Weights of a small transformer language model.
Size: 14 layers, width 192, 6 heads of 32 (1 for keys and values), MLP 768 GELU, vocabulary 2048, 5.8M parameters.
Each number is 128 + 24 x the weight over the matrix's rms, rounded and kept within 0 to 255. Layers, rows and columns count from 0.

# layer 7 MLP up, 768x192, rms 0.0593, rows 719-727, columns 0-191
[[152 135 135 139  99 131 125  90 142 143 121 140 112 120 143 202 128 123 147  94 161 108 126 124  99  95  63 147 131 126 140 117 158 106 107 142 100 157 154 166 149 114 140 146  65 138 127 131  85 140 106 149  90 119 161 131 125 109 169 132 150 138 129 118 125 116 170 160 113 113 155 107 142 131 126 149 102 101 144 105 154 112 161 124 122 100 123  84 118 147 176 107 109 101 146 162 125 168 162  96 158 109 133 131 107 160 132 147 157 162 152 108 112 134 145 131 152 140 129 176 125 117 114 162 103 154 187 146 101  99 122 154 133 134  90 153 165 126 117 175 154 102 119 113 109 130 131  88 111 126 116 123  99 100 157  99  99  90 121  99 112 120 119 127 166 107 142 130  83 108 132  90 146 126 147  95 140 173  98  83 110 126 113 105 107 133 140 153 104 135 125 144]
 [123 141 123 107 150  94  94 165 121 116  88 132 114 145 105 151 143 109 112 135 124 181 124 113 113 127 135 171 136 133 183 116 112 141 108 142  86 128 145 128 107 142 138 101 103 154 138 148 120 157 121 106 138 165 132 118 125  88 109 127 156 115 126 109 129 101 150 143 108 130 140 126 133 132 171 159 113 129 166 103 131 178 127 111  97  87 139 179 134 117 106 124  89 155  89 109 134 156 132 130 106 135 151 163 101  98 120  61 120 181 112 120 142  98 157 130 129 143 115 113  99 153 133 161 112 162 141 121 136 155 126 132  95  94 102 129 146  99  90 130 160 151 117 132 147 133 135 103 136  99 126 137 110 172 111 150 117 150 106 122 107 141 126 127 134 111 104 135 166  67 161 153 114 133 122  95 115 174 125 145 125 108 126 161 134 109 132 100 149 135 127 152]
 [143 108 126 114 115  90 156 108 161 139 124 120 138 115  95  97 131 175 153 119 124 124 174 160 127 143 144 159 159 152 106 105 127  98 122 111 108 122 126 119 145  90 126 139  88 148 102 117  77 188 116 135  95 103 117 140 158 110  93 136 172 138 149 112 143 126 108 127  73  88 136 152 117 117 120  78 117 141 109 135 146 145 149 136  92  69 144 107 157 125 119 124 128 123 107 137 143 140 111 154 118 114 114 152 179 137 139 125 117 110 135 124 117 122 111 192 132 121 123 118 135 129 149 170 115 127 125 177  93 106  97 131 171 106 148 163 133  88 139  91 118 122 125 124 148 122 113 146 133 108 133 126 121 113 115 145 133 170 118 154 121  96 166 144 124 140 124 175 112 154 119 144 159 124 145 100 123 125 130 121 117 121 127 145 129 101 140 112 112 140 177 124]
 [135  92 129 113  95 166 152 156 174 151 160 159 107 130  76 147  97 115 109 142 163 131 140 152 144  90 152 124 134 130 109 105 135 143 124 139 118 117 115 127 165 126 130  96 134 189 149 166 171 191 118 100 116 132 163 152 133  62 148 116  68 136 100 148 120 167 125  69  71 113 161 142 119 143 157 141 140 136 118 162 123 159 104 117 103 155 106 131 137 104 114 157 117  96 104 128 142 130 172 120 148 101 144 162 113 112 130 118 129 167 116 107 157 139 121 133 111 118 146 149 118 109 127 159  96 134 164 147 100 129 107 147 157 134 139 102 133 107 123 112 116 159  99 109 101 152 159 157 128 144 130 129 124 124 147 116  92 109 126 156 148 119 135 108  75 102 140 116 128  89 131 108 187 124 106 106 129 140  86 131 157 125  89  95  99 118 145  51 132 122 129  90]
 [108 103 115 129 134 151 117 139 152 110 155 131 102 169 139 105 155 117 113 136 156 154 104 120 143  60 103 149 147 156 182  92 147 117 113 127 107 125 152 113 113 117 129 101 110  94 151 114 103 145 153 112 149  73 103 147  83 141 126 106  94 118 115 176 103 201 131 131 106  98 151 138 122 159  86  99 116  82 120 115 163 145 145 128 134  82 116 113 185 130 135 161 128 112 132  88  92 188 157 137 116 106 145  91 109  83 148 123 124 190 129 102 132 164 135 119 164 131 129 110 110 117 158 110 167 121 120 106 113 125  66  85 141  91 144 139 125 142 144 142 116 162 134 135 113 129 127 115 103 138 139 182 109 122 142 120 103 127 151 159 139 133 110 131 104 158 191 175 140 106 143 135 158 110 138 103 112 120 154 164 132 113 112 116 120 107 110 130 178 148 117 168]
 [116 102 165 122  88 128 139 104 131 124 106  88 102 133  84 216 128 101  96 114 100 110 155 148 151 172 104 189 188 143 165 132 171 118 114 105 112 130 107 137  79 156 120 105 144 137 138 126 133  87 135 130 184 111 162 142 146  87 114 121 142 118  91 127 182 123 126 124 158 127 136  92 107 161 129 149 147 173 159 111 135 130 119 113 123 147 141 118 134 127 141 107  73  73 117 130 138 116 108  87 117 162 124 133 133 121 149 106 105  93  63 161  51 142 163 114 134 140 107 109 156 170 133 114  96 119 150 120 115 131 112 121 149 109 121 162 118 147  96 123  84 129 131 128 112 151 105 112 133 113 115 149 144 147 179 132 147 117 100 139 146 180 137 133 137 147 177  57 128  99 127 135 153 147 133  99 126 114  91 129 144 104 150 165 119 187 154 128 132 156 139 122]
 [166  75  68  93 117 118 146  93 122 140 107 153 118  84 155 108  94 149 164 127 138 152 138 109 109 140 142 135 150 145 108 159 140 128 139  89 136 128  96 105 136 100 137  99  82 131 110  85 136 128 111 110 137 159 108 115 170 122 112 120 121 136 126 138 165 106 146 120 139 144 141 146 118 135 116 112 165  77 157 187 145 155 122 130 155 154 143 147 175 123  51 133 138 152 123 128 121 134 102 118 150  98 161 136  92 143 126 161 139 160 132 114 175 128 155 149  74  95 153 122 136 116 123  96 182 123 177  95 121  89 146 114 145 120  93 121 127 130 148 163 111 148 124 103 136 138 144 129 131  90 124 177 119 105 105 127  98 163 152 168 149 103 165 101  94  98 124 123 109  99 161 148 112 159 146 123 124 140 103 113 134 114 156  96 138 159 112 131  92 125 150 119]
 [147 103 117 102 158  99 135 160 138 155 108 186  97  99  93 138 140 114 154 139 144 129 100 119 144 107 156 100  94  51 122 100  95 139  98 138 173 148  84 112 123  82 109 110 127 167 117 111 129 128 161 127 126 122 138 151 119  92 144 112 100  72 116 118 108  98 154 116 115 119 119 137 127 161 152  78 158 120 115 137 141 143 126 131 166 137 139 168 151 145 112 137 141 117 115 144 130 106  90 110 151 116 138 153 130 143 138  97 126 128 147 141 148  86 199 122 144 166  81 152 114 108 130  95  99 168 143 152 138  84 138 116 152  85 116 160 145 178 130 178 127 151 113 167 133 147 149 128 144 145 147 141 139 145  94 104 144  94 145 156 121 151 114 115 137 151 105 162 141 112  95 131 122 105 153 154  94 134 100 181 114 105 154  83 145 132 108 101  89 122 135 155]
 [102  69 117 147 151 123 122 124 126 122 136 124 162 127 124  77 138 135 104 162 102 137 147 176 104 136 138 108 124 123 102 137 111 109 149 110 143 135 114 123 143 120 154 129 129 155 108 136 130  99 101 153 103 136 119 114 123 138 117 134 160 163 122 138 123 163 151 139 114 138 172 179 151 186 143 162 165 133 144 130  80 117  91 145 130 109 142 136 121 146  91  98 166 159 115 140 165 151  99 110  61 145 125  57 134  95  78 114 139 120 119 119  47 104 119 149 101 156 156 118 180 112  92 130 153 125 169 111 112 165 153  86 140 122 146 133 118 130 129 125 126 137 124  79 135 114  73 154 121 131 104 116 156 134 133 111 108 143 160 144 101  89 104 130 152 129 112 124 145  83 136 112 107 129 106 142 150 131 125 123 124 108 137 146 150 158 114 188 116 134 149 112]]
# layer 7 MLP down (transposed), 768x192, rms 0.165, rows 719-726, columns 0-191
[[148 137 115 150  98 129 112 143 139 155 147 141 149 143 145 112  99 134  95 151 149 107 159  79 116 132 113 105 148 153 136 115  88 101 129 136  93 111 127 130 108 123 108 154 139 103 126 118 156 122 148 128 128 156 109 127 157 144 121 158 119 135 133 147 105 118 105 120 188 147 118  97 122 148 138 118 162 112 106  98  89 133 125 150 119 100  92 140 112 124 113 145 163 101 109 132 113 132 114 108 139 176 116 177 149 142 177 150 160 121 125 131 167 116 186  87 124 131 144 138 103 114 114 119 115 108 159 141 183 133 114 102 162 128 129 111 146  93  87 123 153 131 142 141  95 112 128 132 121 130 152 122  90 135 128 173 115 131 121 180 113 145 131 111 122 119 114 115 151  73 133 139 126 167 171 151  75  95  93 164 146 154  99 111 131 129 124  98  89 147 102 122]
 [ 99 108 135 140 142 141 148 135  72 124 132  85 147 122 122 127 135  95 109  82 114 104 116 171 110 149  87 148 139 141 125 118 162 132  90 112 138 192 136 126 138 140 172  92 161  87 140 142 123 125 107 152  95 123 155 125 120 132 145 120  98 142 101 111 124 112  70 115 129  97 154 154 151 123 157 119 132 138  94 134 116 147 146 154 163 137 115 141  97 132 136 105 140 116 132  93 102 124 147 101 131 112 131 158 159 176 168 173 143 121 119 151 147 150  88 138  94  81 106  98 154 132 108 111 133 133 118 114 169 137 140 135 143 128  96 130 144 134 194 117 101 108 149 114 138 117 118  93 113 130 143 161 100  87 138 128 122  81 139 165 125 150 128 124 152 142 100 141 122 171 121 145 102  83 118 151 172 105 147 148 154 108 160 156 106 133 137 134 113 121 168  80]
 [110 157 124 168 127 173 105 137 128 165 135 115 144 136 129 120 152 130 135 139 138 131 107 121 133 121 143 157 106 107 116 142 121 133 125 141 111 124  98 130 126 114 127 123 150 107 162 134 146 128 132 108 120 130  98 159  80 125 114 126  99  91 108 145 132 118 162 118 157 119 145 144  89 102  99 150 113 115 140 122 119 144 111 112 126 182 131 172  96 105 104 114  93 128 160 126 131 119 132 141 125 176 178 131  98 108 107  97 153 142 112  95 132 114 136  94 162 139 159 134 122 106 115 169 140 110 139 146 187 141 131 130 114 108 130 139 121 134 145 159 133 168  99 128 142 129 138 117 119 107 146 131 126 141  89 128 114 103 124 134 126 107 148 107 106  98 104 125  97 145 164 153 119 145 105 120 143 116 126 112 114 123 150 130 103 203 199 106 136 114 124  77]
 [121 133 130 135  99 149 134  97 138 152 118 173 148 166  86 114 123 137 138  63 135 108 110 124 145 132 164  65 149 118 109 102 127 139  89 120 158  97 169 162 138 115 144 106 132 145 120 123 100 121 121 151  99 142 150 172 110 169 128 164 140 137  92 108 136 108  66 133 158 136 124 170 108  97 133 108 108 144 120  92 144 142 139 131 110 134 162 116 120 164 140 141 124 113 134 134 132 151 142 130 131 127 152 133 102 162 130 124 131 150 122 134  82 187 150 139  96  84  92  79 187 130 154 142 114 117 117 148 114  85  98  99 145 102  84 120 126 138 105 143 118 154 137 111 126 116 154 110 141 100 145  87 152 133 148  73  96 116 155 134 138 107 140 158 169 159 163 120 134 122 153 168 154 118 156  97 107 134 124 125 117 139  79 136 110 128  74 136 134  98 184 152]
 [149 118 135 123 143 108 111  82  86 142 105 171 115 146 138 146 139 150 134 114 124  95 127 135 103 122 106 131 130 161  96 134 151  95 145 179 139 134  92 109 125 100 101 112 102 125 129  97 111 113 111 110  85 124 128 137 114 152 135 141 134 128  96 176 133 122 119 119 167 138 131 122 120 112 160 155 124 101 112 107 114  95 140 143 106 135 139  93 147 148 132 144 151 116 102 147  98 108 115 119 121 164 106 143 130 136 141  96 118  96 146 139 122 144 142 139 149 147 149 112 128 118 109 130 192 139 151 151 115 116  91 176 160 117  92 138 152 155 128 130 183 143 140 142 100 138 106 181 133 105 103 124 136 144  80  89 106 127 152 146 134 124 101 121 161  97  87 149 170 153  92 135 126 131 156 127 123 112 158 126 135 145 111 151 132 103 150  76 166 122 174 136]
 [145 115 126 158 137 129 123 144 161  85 133  89  84 104 125 121 131 169 131  82 113  85 118 146 145 125 141 128 128 151 152 154 136 141 124 173 118 116  54  89 148 166 113  63 100 105 128 135 118  93 124 138 123 116 142 136 177 122  67 133 164 101 124  82 108 157 138 105 124 139 127 135 132 121 143 175 156 129  82 121 150 119 117 106  83 158  89 120 129 134 108 169 146  84 153 137 109 112 137 105 127 111 171 124 121 109 135 165 134 159 160 189 122 110 100 135 114 143 105 137 116 161 172 176 136 142 135 124 174 125 153 125 126 123 136 142 106 118 155 138 135  94 144 149 118 129 112 122 110 140 115 131 115 139 130 164 143  89 111 114 130 111 118 163 142 122 160 104 107 138 135 132 137 142 132 112 121 173 151 123 169 122 134 140 112 139 112  70 143 129  95 122]
 [114 130 108 178 114 160 108 149 130 129 149 124 135 142 110 106 129  78 148 121 104 108 140 139 135 129 137 101 152 120 134 171 107 139 137 122 117 102 111 109  94 121 137 158 189 118 165 128 113 127 147 121 151 134 127 134 110 158 134 127 112 197 127 128 126 141 155 116 187 134 130 119 126 122 168 137 126 137 136 136 111  50 105 168  66  81 136 165 123 141 129 144 145 118  93 126 132 142 139 123 121 104 147 112 144 163 142 135 137 109  99 105 114 116 135 109 131 154  86  80 121 111 117 118 123 112 159 141 114 145 107 120 130 123  96 133 149  65  99 167  98 140  94 127 135 133 113 112  94 121 141 113 104 143 131 111 168 125 136 195 157 184 107 157 114 111 137 123 128 159 132 125 105 104 127 122 147 126 112 126 137  98 141 116 133 145 109 151 135 105 149 140]
 [141 157  76 129 131 138  96 108 114 108 120 158 125 166 150 100 115  82 108 113 171 194 106 151 140 114 150 117 181 131 176 145 141 149 142 175 101 110 103 117 133 179 130 159 135 127 160 157 161 114 137 117 172  71 113 138 143 111 134 137 108  92 111 118 111  99  97 132 119 114 129 143 167 125 100  78 107 112 115 111 166 163  91 133 122  68 138  85  91 130 152  85 116 147 112 119  93 146 106 122  98 146 151 123 130 142 137 143  90  99 107  75 134 119 121 143 138 123 102 159 130 126 145 129 160 103  98 112 119 117 137 131 142 143  89 124 147 158 107 148 120 136 151  88 140  98 113 171 110 115  97 168 110 106 126  97 147 133 140 108 110 114 160 129 167 151 145 147 147 101 155 112 130 132 128 148 142 171 134 147 151 144 134 154 107 142 112 175 131 122 139 137]]